Part of a small language model's weights: no biases in attention or MLP, 954M tokens.
Each number is 500 + 50 x the weight over its row's rms, rounded and kept within 0 to 999. Layers, rows and columns count from 0. Numbers have three digits each. The size before them is the row's rms in percent of the matrix's.

# layer 2 MLP down (transposed), 1728x576, rms 0.0349, rows 637-732, columns 144-215
099:453545533573509508471509619447476416406501434457464529581400518520512642411493573441443647469564363464509521457568470443538525450479578418475524536448491515412434569492382513606418551546578517525450501488450526483485
093:473472556495576560520494536532401523490490395374474550527481430583518526422465499562440560475432450534488485439500587503460492403461503519546575488437488477471427440540542507425575419545522571457465515587486442407553
100:558481505493511564421532501488443566471508450551536477580576599484587452506542503473522492493501520546447543456479506515445496490450569462530448493495514469511412563594467416513526432518558526550439522489540535444494
103:480553520520504540520500470518478584486507461442439535550522517549534452547462481443525421571473536575487541600470534515445476496509494445422510470502552481495491537564435547572418472552446499479564512485520554553510
105:559498533515585452511616453498501492553461506489414453385442442460387557539465529479471430602510549550524453510530399538521530489578503528387414468431584511457635477468497465465577470477520468506539490553424511468524
097:504436486420512431487454506493573535499461465563483593509449508526524520579520500542639504529379470532603431475504553465511448508595486503436503445463528420607434497514489464436574488481459524550446446515509463517492
110:497501453466540514612424548425434540587494532353568491518401479438520472478525582500405477500437542510513488562421547426553562494560488608475406397472562458483520597598469533504422466472488487485489483554544467491562
107:467516488543446499568384517523478482504522536484490492530409578408489559530516499558465510500485519467545478518456557540542538592574523543480510602476535474524537410591547484493509508467565447431548497444480484579386
100:452505541583463448489517480504444470500458460450472476473469446461556445549521529505545578540550561603508539434439469536443515530478505518481520527602518551462504501541508440521552450548393430442627445584577425522494
095:537522544458649533540513538508573545486435565539499497431494503567475528598519463395463478442454510510395447569443507462521577486486461561479539465443494462515497507521464466535520414548593497381444573587490515521524
099:488532593514506450483419583567521510434586423388489517481526493440494468524522611544524490459520495524553520560498548510391603464464473560545400392512528509451582476519421536499495500550513436504550488441571543523592
101:533418417466519397540434485468478432513518464551441532364423522463517495464543474545503490523547497556527509547457494416469436576511495473500433398548371549461503507447456513417535492505550496482398464601547468507514
100:493484520490557417493423560499528447522528512395514459507514526520553463497487555459546512437502487526528501505483567467506523431465457510502466444409455538491570503543448499529527515407463397557487522452497543428508
100:644538495553648525510528501426463493450498516488473454512473468480360449564441432494560516450395429442578468459487492532463509592520578482454518350545504533491489560464481451550393478517542438523530545482461488479527
102:535509459347518394457593436411459484467533463513585479535473512483490412424482464460406477482538485585505511501497595376504467517578458534464496449563482496485503488579529489497564551541470524538457411452442447430520
100:496553571428490533500533396606451509434512488467528484526501498530437437494482561479493484498424470510455438466477468540406465439418502514531465488551566478538445467460439532432471457559519412460566435470493472454556
106:605488576437496548507483566487530522461524507453513464546486483577450517552520534465549506535497489467554501522474506446422567604502527510474509562576407452452446582591467469524435520375603535486500495442427464513537
105:539524496505542546406516490545548485537517489561525556486495490553535508492421466498419509427522392528500476489514494435520573493552466513568515518503447394488449573578580554486429578534509612525509537449430646452470
097:461480410466437521479464505478568350526520501498458510530515512549502515517491540431526540464534488391530581480449575466495546551462543511559427503465530514519437448500446467479508483568383462520611411474481425485421
104:507456480459610522443430470547452448435535498452585460530544466633509585572493438462564577497433539571521490371543477437434533421459565481514454559455424555532474466523515521547482492492594463476405480472550473544621
094:540500495557526574448468547484495520557629450427453414462603393522474502521478561447517451507462443548446408550482450489504536505613459403495524510481584416476516418562410577508536521551453469441552482482476498442435
100:532550541467563453549444469419524432515507521546545515455556550473422469494480483540512571496495489451502447456575475531461481484531436509505494461501415414451505504487484547434502440526499488386568587501507467596423
107:420456500443484562521548508496451411468460559429538534553486545506460435405518528460548497466526454543607567478437530572508567506455585517539550494507511593528515508549500563421535523364465467512583579489511512493461
097:449468544502556502553457578497462531525544465572568536562493498478571563553449445506526481479552517487546483416528485534550474500446447540493558533430471429478444511514523562515458406547500534522418452529543499509483
095:516555449571513451523543450567529377483498515488533448510537567435458578413456429495462462471496466461503552537435495437453460585462464525500508441481483460528550515483509498555514512583548419481399547452421486395423
107:498441416472523573514486562518555480525453533600360440515493485502552482482558401562457444527453525536516508523553510590550402517475539496458337503507533496442583550575553529530534487557579504496488599489441452540577
101:481517493467525474617501484544450547496522481491498568457464504530494484611507492499587473542493557510528484464505482509586513500459461491393407477409499468524433519642586498478594584602458551433525445585493477552509
096:540494464517568513541472535477537544573498500408503469494471571502495453429418491507517512491486527483484419478601531439534464496506505539439478518481370412466518521435556471507489484543568555405486485619475546480439
096:510492549536380509416573426466535445504469483489579496560426577559570459451489456586472409537418531494533518517429466449475448501487471460539455528507542458478515524621488438482446518494521489518418549445464497575489
105:519530547460545533548476424528482482533586452507501461359530476506520447460484488516507500554499522516495521443441517502471563522525419481449502450489554523399509500474537476430454561494467427418540521457489570438665
095:477506599494504519446571450398449497459487457491453516539565494436552534552494598506524456471466504536630468536457499485513566420438357531530543485590556488577484455570459546439514600487513510531506460457575446543500
098:469462476555450516500445560492480524559424517454501526573512452509545482490523491436519497531577477574492502538481440509514591540558529473478494494456497597508519488491501415544500513512452487445497424464477524510486
099:488456466470516467528481513572490491512462494487490477526568511539527573585501468502475500544530571474506513504444479515468461566530525458475536517418621448524432509546389509499523555542487523508517568504425503518467
096:554487443503603501515499488500531509500485480413435454489511512500466542504457531534501535394517468516575556475466466485512542577506457508558509419390492469522495471594505559512504595507491540476528457495480543445576
096:427464543415518445419504516595554523482525436511532448452431433442487505537503468482487512531526511523522531540559520451453488534576566528570505478468528536536586510512482488506510553540517478474665520464504474554439
103:506520527549524480527483468570568495452519496389495474438615456544583590478498432518522474519463575446418523508509615554495485574483418482411598437531579594487428477617467461587471575526464565502556620445555481539490
098:566435530569569534538456533428477468487460394490530516494511539533533481565495536544573518506522430576436528543426563428498452532541525484484539455525515457445519492546542504538463471541555543471532504495556376467582
097:477412520463488516541558603567442463559512530560481486509493502514524501506483440460503416450614583545584496513592532494487439448549420501552524557497477518566428514561477493555459440524469448508556499487465545509584
095:528507468552581564396502579476488478527469555519397473519481441446555536488385476394436441563466517500462415423621491540514458447510442502504463505486491484528507536578353486484463458552458493500497466581460498527593
095:516462416602530643563578522535463428439507540554416533543535479531462457501462382488470493486538462485523416501574498537475451506455531534455526477539537492496484466574390540508565532527517475480453588524413469523496
093:493524505551490441578480585529443503405506481521432516384576439563473473529436480478583462583476484541486516500459498447522451477438472527489440422452492541468476521530493481445531505510549498515534467457569437522470
101:526495471556394549604518505549489520474515501406600481460497465395476491476517543496541497558470471510508473510589523478530505479499492463501534455501470585588526509452432398573442516472433557452467417501492616463472
101:506514472548508603436520532488586547468492533517484495471506539486570472475536520502422491474438510507535441478619411504554530486450611448475481547516457490577445507451442518550495535400522501534417517472432466462479
096:439461548586543404461431594468493508430526631490421529542585452484593525470498467493482554481527434486381486466596561527522509518469545449478600588515510533446527446473537594488505575479475446556490494435460411590556
098:440495472507500435532485545487516499470570442558529515531576514528512472425507449528508525513464436534548558529526532449618601362480496410430457501447506472523551519469389414541525509555504408430504505487433531463581
094:547465542507551443379481493552413525419521491481508528479452452428375522587511467473495442480478492547490453493547469551471501459481443490531528568397556418542428463513506470477593524548567481451595550513531445496525
098:517533481523497558404535457463479504584469538478490417538369539553445498480400407535521478358482539493479485444473490459553501472511528547531537523513451518487497555451585602469479534578520547534420578483439431510578
096:552544528553495544461455512608494520506511524518518464541552558539446420484480489490513405473511481545517506455479522518525405433572499439470501598451457469452419500581534507483512484435430497513481489519441510494559
098:546500441483510430415511456443494527468473570556468583460503546533488527528348490501518521444432476494496478501520465463504461441373546473509428539470591532506574442454534467492556558503417473439543564595412539476615
100:546482491611530556486479436523538460523484528539480551461402386539438605484427532445461448469550545510414552599473517553497398455525485442554555593542495571489498537492446531478432454493452447543546478597503515493622
098:438520453500455572476496534506446592492483443483456510415449400533390498489449546524520426539514545551552450531473516472542516523505483495606429594490448506435493484529462523596512497404524469560550448467535458474513
104:457520468484524544597553501535378482516377527508478474430534474535474529485450474475465482422411502488553555458492466488484480447454478503461483478499448608440532526534458489467540517434555510511488516480468476520485
102:554564519490551549533406561492553464571481472563484484523526512498483503442455469473471472498450500488429483550448544582519585577484525482514511525514392508570512623493528555497481527547487435526589486461550506575528
099:503488500452541503458569540505430472538467580613561548489517458601477563552435502615548515553470565467612466482487487482384527570454506581481585438484480540465437502534547583481511455471549469520456419444498435550510
101:525438548451557518450524514435503537464514426471536558485526536483533559585519503462471602510498526495496450568465501595398490555481449484453474467491598584428497503554465472545491543453520506465472452503475489505583
097:503481515535441513429463428525528449529473501516533472523519489493519543537569537452441446447499361514495560542508526455438563501396408525489504516446511531631446518594547535482587543485484515502571434508553500525384
102:522482439472528535459477554510537530427511470563441536488475465460466460465524414485493461598471484432572566602482502606438505512472556452496541557506482542543505549488613547474490476489493507415505485538517469492469
101:415508501576525469435486501498515486456477442472419494537520640441500464499413443401504588534514435526493460442496404478536406500491466521375455532526458493579517484535546403496513576397479487536525441487558558505489
103:491432492445549549449483530513429407496498563467444520475519543571522476572442523459474450569524512544599505520498491437562463533583578565578513584569494374469483480588546525501532490439539573471495464477514448412434
099:495479501483423540507423483553499464523536452566495527625452453411520518406549461428459470471500409535560543488481492508560482530421468521506497599465453463540394501539557464626481489452393493510506441529411533510530
102:453546590478458470442521495477477551461595510473394523463419509503490517512564491451470465456533472568526432474593519432506478517511549477439470460483455541541517505408523474586552508411516544515496594445561403492442
095:533476480459502448612534555471530463529531531531600469544511476483467577506454516527560406499422491535491492500443599480478466434491578495440450466482459439531529510526487440490445486444556483523585416477542552501441
100:546505544546549477459548575369512511486520466567535516536531501582498568450553564513494490468460434432419545524512430481518512584473465443488508429478496491391443482546523541534526521555499503390525515532458517530492
100:472426463485512509412555388494562423440525550428548641551513462490580532502600415473447463502487545571532575479499421490575561618471552484498555496459488556499450524499577556442456481481497451481443515494496549478507
096:493488529501593531534468447568549545514488510478560475563573524423429465499535479412530521452396513493457557516579431457436473476434604558456566449401524608533410485445511470561475473512532425430505421394497512605550
101:495528497541450507509554497501572453471550590493613480522549528469442468377489457494528594490584354523483537522475520445508564537564514598463566451509550452454451531471505580508533513479448497504537514491513513435518
111:543518561439467484457481526545503468509515489534560472469492585494533482512600445462537570513543415411583500474457422492453519521464537516474518548460530543492519488470544476590496448402510435425477464467473483513517
097:494548461473468523420453476531466586564420460613574524608486464526497451450527549477552528448473463581598581507513445529563580500483487544415481556530443471433467500442492539472484459515594426511476520423479572590537
100:521522459581544556473383503391468490432474564503441440502562507479482420425493429475489403556489487557403507567485558514439513498523499445544515461538512499504490468457612422513544633438517536497511473527522657474473
101:537491435553450493436544541535458529521605572459569459428458480534415523500522551510524462545513511428478494551615514469519439457504477482511546520554463474442441564420437429522447508479547518536498499400428583414508
102:476467496517473450447558457468511567412415463454487537447530486439416440462467375474399505488482470462505506480549592515495546507486534458523491516480396513475501600501537496405426602476639501468567549477568503556620
099:474447468444534497463453528493460452540557512458453433575511480489472519475535492491526507432463551447513612565600513397483593461480551504527549578498500502471457515496517537549512528560489585359474441466450564574491
098:530479488505483520499582547399398534470619443599404548489554466492637466423477436567546556497462533416539561579577529516587463490464400530558435565568502473447432548481562555501478564509480509488558533455482472438496
097:495381492470568574587539623478551592481577460599408450402532440522561476449456482459497604471527525475500491541549531544545408541513574585580493512506378529576465571492521467539425532514474533572553464400459562569484
098:505457554524487549418532492500456612445496559545567484458388476507485440450602548582430433470529408512504594508570516502521465522493492454451423364512513543463529481486463544509533551482533565551407546465597541478490
098:488462564570463526510524487356436499527499563576490499529560382558509452554431479579512491429457510534521460458618504523537454526483457499533546478629517470461524461464570496399422465385505521592412583484551482474515
096:579557423537493553460533492616413508554544489464572487575471557478507591537463520468477440493423535587577452516574487552424496532508528465434492503282557497478492519505476513528478490530570525414504622539437469552473
097:559475599454475545503512537444466491453448428529569488548497494429459606485490521499503521496533543576590474600606445476433472388514543473506481599509536494527490446522388511523550491592541487452435479464469482417531
098:425465603575534614474469540572490482471491528466493568529532497567485546486515475516431571402511528511516506515480530435557417495579574553491533518533549455470435493546527423547503464451473418491509488582533485400423
101:497509513581496519466441506504567476429535629376544514460467588511591505451479493469519492570456590500438529477410545559527468543553443488551550438395502448449473501599440504516525523450590525501541445439506522423498
099:478503555511456572438472519484510520415530438474547493539434400488559516509517516518507482458602407449487513468511522539501530461526502532432477481508513559509513549493535507526474616447542480540558549478545354552593
097:563535555573476398519475452449546502535446535533545574441480448485459451535422524452521514494498484488475493436471492469436492485521416492466530526456485556495417571534538477465516387568528494457581502502530483507524
096:422485427478569529461433586555472476491496428497496543481453502468487437454421510521504582441493383561476528464510493445461536448444545479534562571497390522551506516585444532521612496432502504438476454530547434535441
102:511570558443511425485500488521412516531524532588560478540559540420566604553540437539464576530573498505524508518534589498431497535534464521535449459443456516498450522555553630465481610458565580479507408533538402495550
100:419586492542476484576457533519393484475509481432518502491448442500475500487529498478556544544487474470417492504451532495537443541550411517481462503524481588464457574449486452482490526479590405507514469421537523468549
100:535473509474500588448577504565591482540476496544592488441652512437506459472477501506549428522481557504594498545535508452516583443587413560550497447568507494551600495507446561483529513457484435503534554456430521538489
102:451466446465509540479536498486453563458430464418563450468641369533474516535488536530403497490537503547405461501430521568521429524616474464509490485523480529476468460543503492523477524495453496449523492483520553515525
101:470565547561434501561456623481570487481475502498413419530439511517481586480414495445483521495463495479471470539546483530529522547426496444505499476464446485474501539614568488531541507557533483529491508510484568440558
094:509491414562522445437492541517463425516488524412467504501456499611497511524483518490473538478447521424560528514461490470473478510527463515517468478510487548406593488611553475374450473483524528491417505391499528493532
104:551512560526531383524434481443559501490510495530456467435467471512541577481456478501437456511511459524506424497451472488520529488496578496544515494476500527507563436449496500409480555503631478465526539486518456562480
096:529518530591502484501459505524387507496543535501436562426554442462466494520410531460517410523431455437511460559479555513511445506421506532486481421588550448538466503531598453454475501473423601452552475542490500416499
105:486555515604527460524558487551541450525365529524447477426568522430454512547567452522545468514487453382513559506561610486499517517441423499413477434411492562484508536422469601519455486520535461477489555527540519541383
102:526517547487413499493482489542488491502452460469471515539494442574483579499531505529467544453461465490507494540464482441529432483422449506438391495445413517472453577578395563433411501618589382490537519487520510430544
099:490568502486551567412417519501483502442503435565576517541613482572465445452475427502551550514381524510530516499559574510476487534543449408499579418505423425541445555510425484548566462554431481478592466507542572480512
103:362503511490561592469516431527513534510637498471507512576505486547523475568444534479512566502530452489561436533547486511575455453588530551538438497472599475513497647429392442526554512546512576522511592450421491392496
105:516509460539502477585465507524587503469438460502532415498509491422540433435489630567477526540480553514401481551528481489444507456482619469488478505421429613466478567476454536439501436443573521489427512451551465519575
# layer 2 MLP up, 1728x576, rms 0.0379, rows 638-733, columns 144-215
094:477515430482451480486537476468599478362463641540531411472478533410395510594510531506494483499540527447515440521500420493449561621485465526458462535551546490499514505462437473494423549468557454547659421442505555579422
097:428570563513455453577443422475521412509513564447491523425482437463432495530525575465455480528483543466543422577493548516514452484505459553441467505529527558469574425425587530496442594410417522579521453464450519573478
103:552484472509520467516523521481496498547491535504481570395477500413495505488524470512493526484515508494532534360506449506468499481473504469557488531450471471554549523383553462429515486489532474484435464500548471462529
101:410560432411410587458482526470515518472567476515606536595521546498642454511593503499463450443542478497513526444555550440468495452459450423594573485492496495610421504589471491544413471464475491527443501482518475472528
098:509543534540560581464556506433495529509556542451481416530565538426483477454543563446433485495536534542355545518422432590550571519425498517483474511501458573343623452473488507510503516476536498491488539502476553493575
104:516516552475438497428533493561559477426492500543535438559607511520518573598516491534564489506525534502572526537555551596425445574453471468468615567557476457481460495474631497406542465527504572465527581441515491518439
104:502498509511478475369591492424530527456426431581552510434541402509483458426487524481542534507497505508512512541548419505508479370456521555457444440445462540503527575340477514475519485479473528573403521478472509378531
105:552555482529507539562443530540536555491550529598672531527506505547459437511519504434483429490512545403485470596464579467579513469515433547543487463415537501597464547459538508455422565462489553578417573506468495486402
100:449581490447324487450457513506487482472522480446487504533523502523515497449544512456493436477582482518591554507514544595438457467492572485571466480520583521520474498430541483486523480412528496575572425423480475399488
095:451528388481475511431518485447514539505519596520434527571518497545474523477518490457475502501432507456444545466588514578539407571515461481545596608519492456560463541483482457486470544504414509455440506528440464467383
104:491569624439429518428544516522552510467473547383565491580584462494531431591508541499543527467487519518512517458509501538521478457572433447487569583537574463530462459535499561581430476453448530523526462437512472461516
104:469540545495501563476642485448512530519467464545437541499503483529463562499514416480448502600478516418546436478558482487494441528502542493477542539530506447565441518435436463455530466508450547449497500508500490530508
101:430510429521405436564561459560540489561522527436493469496517469533588538477522519568423446485606545534451541412550491499514451406489402465634503536508536507515539426556524427564520494432498499470493433508468497495424
097:507496488543479552553425503602524507572540567519429478507503433481498537503582500581571541482542468469506541486522425536394603439434505471553511600478553488518584517450514547532469446525530453452499565505536546562517
102:468491421469420504523450555443597521505493553573487464515436497485617498438574417512511537530596391497508551554534477524566537509545470506455447532394460488452567540493496507540488532397503579557478544484504471570421
103:458499511458517343550500432418480465499531572495505495473535580451513474477530493520509535465543545480450450515498467476585532395580529569489406468429602565440472522392547481482544561605454455544535536550588541493433
105:464523555543489436539418510498407519451415546476501492478579580487470465447540522416514519576424583419484482443472576472501540583483483460524532573519509556530530465375452461438559442460458438455423409477551483552553
095:484512563562552567506506465487482634508499557522587465515508540466480496546517489458429431559474473618419468475524457484513463470515483546428559506542465460493525534504554509433490491483581533530418565457542508518593
102:566602485458460454461597575540516541453463494542394562481472628472482431433533565415523398463545522452515462596518490542538417530536551554537508476536506497538576454417499495472425557486473507568563495509503506405372
094:514515479458465443532586455519496557483490571616560597473382640530480534504540413553439534498528468444520586430503548496589511459447496584521445540506533540549546552407566469539492465456487557535527582507504485510527
097:403496502532443558389544542526484576511492510470501588564539426524498480517539449580476438515455426498475576524498541549516559530459512437572462511454589538582502541464496465511562531459519538616417436544513501397444
102:557471538469488401499466559522495492538549526532462474534538561496467469569533523514463524554472545404413482470498519433479534469583379472429593557493509452524461556398496430492430406521526562470460521474511515495509
094:508521531573477488448530469502579521483436535397468472536591438537439423533524515518548455508477489572424500572461532472428536515568505512501460474512502457561534526448476459482558604513457472513543569437469549506516
098:423521489430505529406481528497469590519495513534521503394495482506507415641547607539578516472484479498523481516547470497518531432501530521483576574458429592548485482506534475423509443461494525484542434512530522557557
101:474545493551499457524526482493486464491595494493564554423516556505475472564581604415544524549540475482475485530463520478424545499521468479509546488434491528581414500481451462449377549475444489554533432495525485477501
098:553524486489530454375467491448558445548495466545505474550582486514509492399490518535435531462513454517509576474418519515410502482504500588595569528557489522430580547310399564509429486413486464550457485455564488471439
098:484549496398529409506529508467513461423494529514569564472485390563570553532538478442435523455519516507440584558491465516534515590465447514532509416589557536514521511515513483575453496456422478521547458445489505509602
096:460535469433539518533474520567494584454492535509508527470506530460462476536492524417519546576559509488454490528560508473510535475470511553446583477549549541540457474354528551447570503553524509468568451504576492447526
103:543535464441368501449529566496533469433446508466508584610542486507506503552534518426561515476523465486535495536527451466520466460515580517482480576507450468599518486450562448546529484569530532489432542535598463553399
099:488460468425427532540499518540514497502544555474560532465474505533496495457531501465436487427533473540438467488539516495513443496585617456442512518516410539502574477407557498571487392454531450551546442529443523478482
097:507515528455530534492532510468530521488582477500466515541509497484479469497510504533519531572496538526398475519559551476498390485439439542561577531530490448461494502484504570489476473472515453587497553531557486572537
099:460551504528472488455496562477553509526534532492612511484426540466532455469519591424589566442496509527480455484509577519459540418541583552593478486498372602582580495475596481483425487351495530504456494460584520504589
095:496551601583498506497574478432503492463518516601518576478503542405417535522496469477494437647550485457427440589510527530561498471485580446380412512509590566434560490446502530482438429456474457483515508529562463492404
096:605627490579482568617536472467439434468484590509449451526595555499517454540566552494441444491484511490421478462431468563541473470432401396520449472556460450453435583540540536469515456431507448500399478550492532440564
105:551546479526489549517489536467490465454484488527546497475430542527460465524530575422521559471532427482510448566530420450517536493500513596528455552454478448543554596429493478523514480470531456535427453519515535400561
099:423568460528441470500569433565597456518511586485487495499535444473455491407501453419419516482471592411548464501580498577518488492497456482570477549534500557572464499437464491539491525485431477512491500536491645493450
096:524559473602555489402501441399555554454509468421462512552556489470434511510518572467509545532460442519414447434395495532546546536452546539596529539499524498402599511427500551505481523499466637517444528503534534479431
095:488474520482407448569448453544498556454551531534622523471458534473568475508536482584549564399473521482429578536432551437476566531503590430449557504503511510530476463497615500431481501423509481489482567434579560491475
093:499581544474434455422495501477472548485521515484546458442503591518521552513532578442507548524484491518491506538453460443527525452555488529597441495454465503478536459421492469449432482546426515523486449447545511438566
102:480494498521471486435506453486620494521508509421510443547425636468517490474554481472420439410498478481480500508477542480625573529493491489525603569389439497578518431451465482513536488528521460451451536450461596479596
099:537501528475605407405468441451556551497427530493449555559534484612486514569524461518530512523527554528522546470399425496483468466543512500500465533472540434460514501601494592529462474585508355601584555505471461526557
100:500548546361517483506401513483489530464540531507509594466520419544438422514514523471537481557553472473584461571390504464435492502469471639527489440512527516429509516507510407509483470538465562526538480551581553483512
096:546528379409444521509507465504497447572397421506584461458474571554499481563471560557532418508515510468576478475436409471534469426513525544494399428507404509606523470496541424466470319513523530494473548581566520450412
103:560561511509517437515440474481528492448441530497538517384401435480457483570492507548479487620612536490447418454552476560414512598434502663452484483564458524425479555517596566548403518528490503564506446498487485511548
097:449593438416468491553462485497501603471483495436521394497527513589589491470540532439494483501551510508475478466385479490496464506542586548519493449549457538474493499500508477580381450485458559539511404556526626541421
099:479521514430508427504477459446487561464568488514580554539621488477603458564537601515476516592567464462530535562529556576435519491494570448502488490460532467530529471509492401575579482464440509500497469508606537471423
095:434451429476491414523631486438510543509522470449504493421467453453523553517520491506439507490519495466513549523525544469458534488447446528576539465553523531548560457423524497515474591553527530486528458470528436532492
108:431531494515562497543567497595510437386492517526524478559458537543524487578519510617471527539510508557491492464505438569514488579522449542482613404558508548443423589627455550440520496416548614500471482413483482472436
098:446513444417523470486514590428527498476496500496445424518613589488528477506494546531468529500505459543518488469434437468510594523442569513504444434439546401536521547422516433525543534441539555497456518409484483452468
098:495491458496521354502506425498555481519571497456619462500526595490548464531520444577462505524457489410481518497503395463448510449561526511450541419458582459485519391505459477490449509557462490540520575476487525466476
103:553522539557469439476473545523597512457595512460507521536455549482556456570529524508554509545542467567443587523493524591479502505491497559553482505499521429504457501455575557538509447594411426499512450503495528566553
102:421543467542432505542576479593453445545550558457507404492467511591524411546540549526579495491494498400529559419490478430456424424568435468501600505555491455436523461493535511446595517458493576522452545502531522467563
099:529445454487442477540530517601524481446446450440517453477457500417533420464561515498498489454436487527461511575564472491577499392542516500485521495459518521515576522436377431509526525430477527481586610586537567396508
102:547515511482458544558557525588530533426527512549505475537497457440468513464533470482470450459483485466477485647546421467539496551490508550520524577427467404496499540451519557446505473513465445476553563507564507462467
099:458568470480574467604575578450453580485495510465473428502472509453476428448514415537494500622517542423451425550457440622539416490577583463480455427549501511396582569328498478550450485444472513542433533526492455476542
102:512554537527529471478505499473432460527476502470555469460544518529543454514546609491478465454518447501406366445566500449583522444497485499469484477483543501488547420460397523546537429420520481471476482487501538562477
102:629544490518504540484505415489486499444579551482559452436496500555501543429576527596484383482505516475504553615456553474503608496470559478589564540547540500428433547421467526499486508498510507472492505497439462471438
103:503540503521497470544551504530558517494498407601560467481467526398470501481529534477494566519512462385398446521517506523486502451512409445432501488427436579540543605529460444491444490466487449562463522526517533509507
099:506543482567600426523480489481428552548487551491488391418531518630522521554500531456501485504491584441554484500508509463475492489634520499479484452492579516497592537486547489449425570517490494433485433442589486459506
102:558428481528500481599441519484512537565438492537544546521570468463577412440538569522538503546550557503502529575416442536521509461563459546566517440472535454503578565526528417471539462491481506480553485556530609448541
099:466541539538489533403449517519487528450549482493444560491415451505577372519552493474460585467629426489534541456609477473552538533531433551500518546500556603542535519495524522535470555548446582508421614530432521526530
097:422503494547486518555498493584506502511437544424464520466521499434459394522519378549474585552508534520561466466501591513536461493505490567527487550493525478625523481545521390500514475459483489536492477414537471428489
099:429573453486499446619471568455427506535496465606441475397516510489457562542533518538549508443512449424450472450570584523468455443536412523456504535553544456492500521458429527534523540528516561486569403501412448528449
097:538591428498392491599495478422533488552571425525488553478436441552551552513544540538461470614584476479489487538448556541538458524538425478616494592546556437496545522537524542473513550469405539539468479585475470464479
099:524504501496456509520471535456433593601457458549482601512497464522509567568543540498477381545483572477546519439534460566495463426489468433564510558487487537612553503538515401484452436537485534486391485567498460541471
109:504626540537497479543491399451507546411460454493490568519508508485468433434553492402501503503463516581597534458385525535501496455572534479531563475515514555492559566485466529471577520449515478541483583485512527538571
099:529519566510482510513536422492434555474500570397473504417483535456524501563532514528398451626447489422472425463497573538527478491522465425586579527452505553533523525592498476511501545431415513487555430514525425456511
098:538475475450483466524623487586477503551420386487522474496487490535427455492550534553539568465497492446535467507500458524481478454463517485441514559481464423485497526543460512462478404517512502507478529521508433533526
097:497506534464524455587439506411562438463407451581484520527491455454568503468488424531488444491449548469493518489473467556542565458487522516520445451437473517556566484536444451405542496569409416482489528583500467574533
102:484509424510546507539485467549503452540513601547527470508445490445573566568498631634592496544533458535557529497402369571568470530574451504486548408446631451513526444471498456510555421483445486520448490473474507409496
100:528654569522444419572487458427541470477473427633585567456521577520479497533526531474445528601488484518517362510342487464503496523546474528524444427492536482517505572510462523421456478443480473637499487545542499425556
099:460475466483532546466410403573584488566364563437522439516464556501413537552517522418461521510521469564526464447473468381439483475524574574483551492449502532561605454535478491461501361417514554527497604528570534519481
098:601593492528430459480494398433464488552399523464502526543436553501329522505528563535478408526397467584472476437472504474401617465442431497478530558508588485490564494528521475453481517465528508455538498571540412410420
102:483584383448551489591479556500486518524491508525407528471572432504502472504494475380469488521474550516497452512455578556473520415535531545522512550459510532566563565465561518510506472477466421448532546533432588447450
100:492478467488482485471490513657538498502542427415532553433468564426505488501529506497558440527540509477425537485432456512445521426505516457493491393376438558549495512548460423516503472562469469459546379523418448547483
097:492526508503403387560466538443535526475498484472423495430573448546472407548543517445528421518536518430446450453440572512547492477496536520547456541659465505502508534410476508525412440467410522607450384453497500515519
097:468573496550508513508510448615538541474590506473419574447529444538504468510554447524470407517541586372493451404405555532544545604460467510517512497460491532477496558496613572502476514476503498533486549497479550588491
099:552502545428458431548520526456558495477553499499548466505484474409525426590548438462567497584550469487453475512523494468440577584497430488596467444460470520556564518411454511445479524509516556474508449430510456585488
100:503522440405528431546473467500493552582538421598465494573563440514473485550551504552498574487541382460583512543484435464490480526521520524433423593544536579498447513379522498429534479520504459490484465470477515540533
101:560589489494460424540513502498525498573437589477483456496592483522518527533513486484568519523422638565429511507465489545480459450475508469553548513506465478566542337509523465451526403531475502469457456553554644508475
100:447488448452527546463524626482404511549500486494509535566567462577526511423523486502502442480543505516531399531547508513526440494482569502528484499577518440421540412449482571480534565432490538594430500472485497445520
099:587519541575486478555596464399504576474483548460574450515532506553562532541527480440458431560518610399356386547529436462527508553537448499541408474506538539410474440445525558601487452490446527550540526501492509571438
098:537479465549433537462483473481579548565530428451467469474449491533491418481539512411524432501443472543473453521456356558511515444479507506473520501503551498569547482485409397574508445489460448482472531525511534475423
098:574435431470483509450519496476565510482534450534515460530532511467525431530501497467432516520525564486614478489520529483509487474430491528520533469420510435552529462555476586625512437507416604522503542559484524532474
104:490491432538492497496420530413409497449565495450485487534465559463504432553513566597463486560549443508501602431494362497499456571438621508471465546476533460529482405463613413452481442521469520518476398498552430421504
102:569518601448433475470467568525534551541611475537410559524395622407554463435573480526511498519527534442551505449532500478432544488487469557417575490467498465584589522493437522484535445443532532534455539495455502503558
099:522522461415595510469517465548441522569509502454566494453586537423548395547493528501557495481549518507534550470455491519429386448540547512465443398456590534567454475390440528442467484440471518444561489541589478548439
094:531579600453448514554520431425583542456474469520590547517550567457537529520529455491524520555562491595472477526462476572442488477462532569451481517528525426601416515435499501531472585484533477531634519598493461467419
101:485525472467506591446537514575510528496512572442545571573464542459411474576498509472471547474496482505542480520492432458517447496535518398521431491469537486514482637476526494473476444424389509506459489556464525477492
097:503545526458524455523595469492603559429441454519514415477524594583546472542542466512462558435547507535479538428556478463545553530541517525473504547430499538439541497473398493509518467527519527541496524465550507510530
101:531532525425494480453486476499491473482594527460536488510479446565504486437559582517520452564536579569436437506427445529569572547558526561599528565517509455503528541534509371399537531541497519461469466532505492435544
094:455521506502520500559476481514462477489515555490485484478471551418495445477515466475545484513544514479466481467513536523454587460574556443505593519514547501481461444468527490531627467477494633531451463489446521518507
100:501472416510425463515562497497492539573575493502469501428377511483511520612543516548504516527654420438371480423489517493500523480505494581488408497427523577364565439547542525531415475513552609565400566416430462478513
099:701519461536532469537491584476537503538366487532483530486505490470488526425504446487474477496516506566430500509471602535502547505529478465516531473542430484492524425529610504550437471497491417477531444567529502488428
102:485490550448468467503463462503517463512539619537472491516564529451500495511505376543557521495546517552540491486474438499586468572506386547510529454570561441511476494504479504542523514503439504527500483537452559492510
096:547537462385514517480582584352526457438487488452478494541440558557489417549521616487541407473594461531442482475539482509512424520464449537513499521536449505514494467508580507587508481522520554515452540472461522507576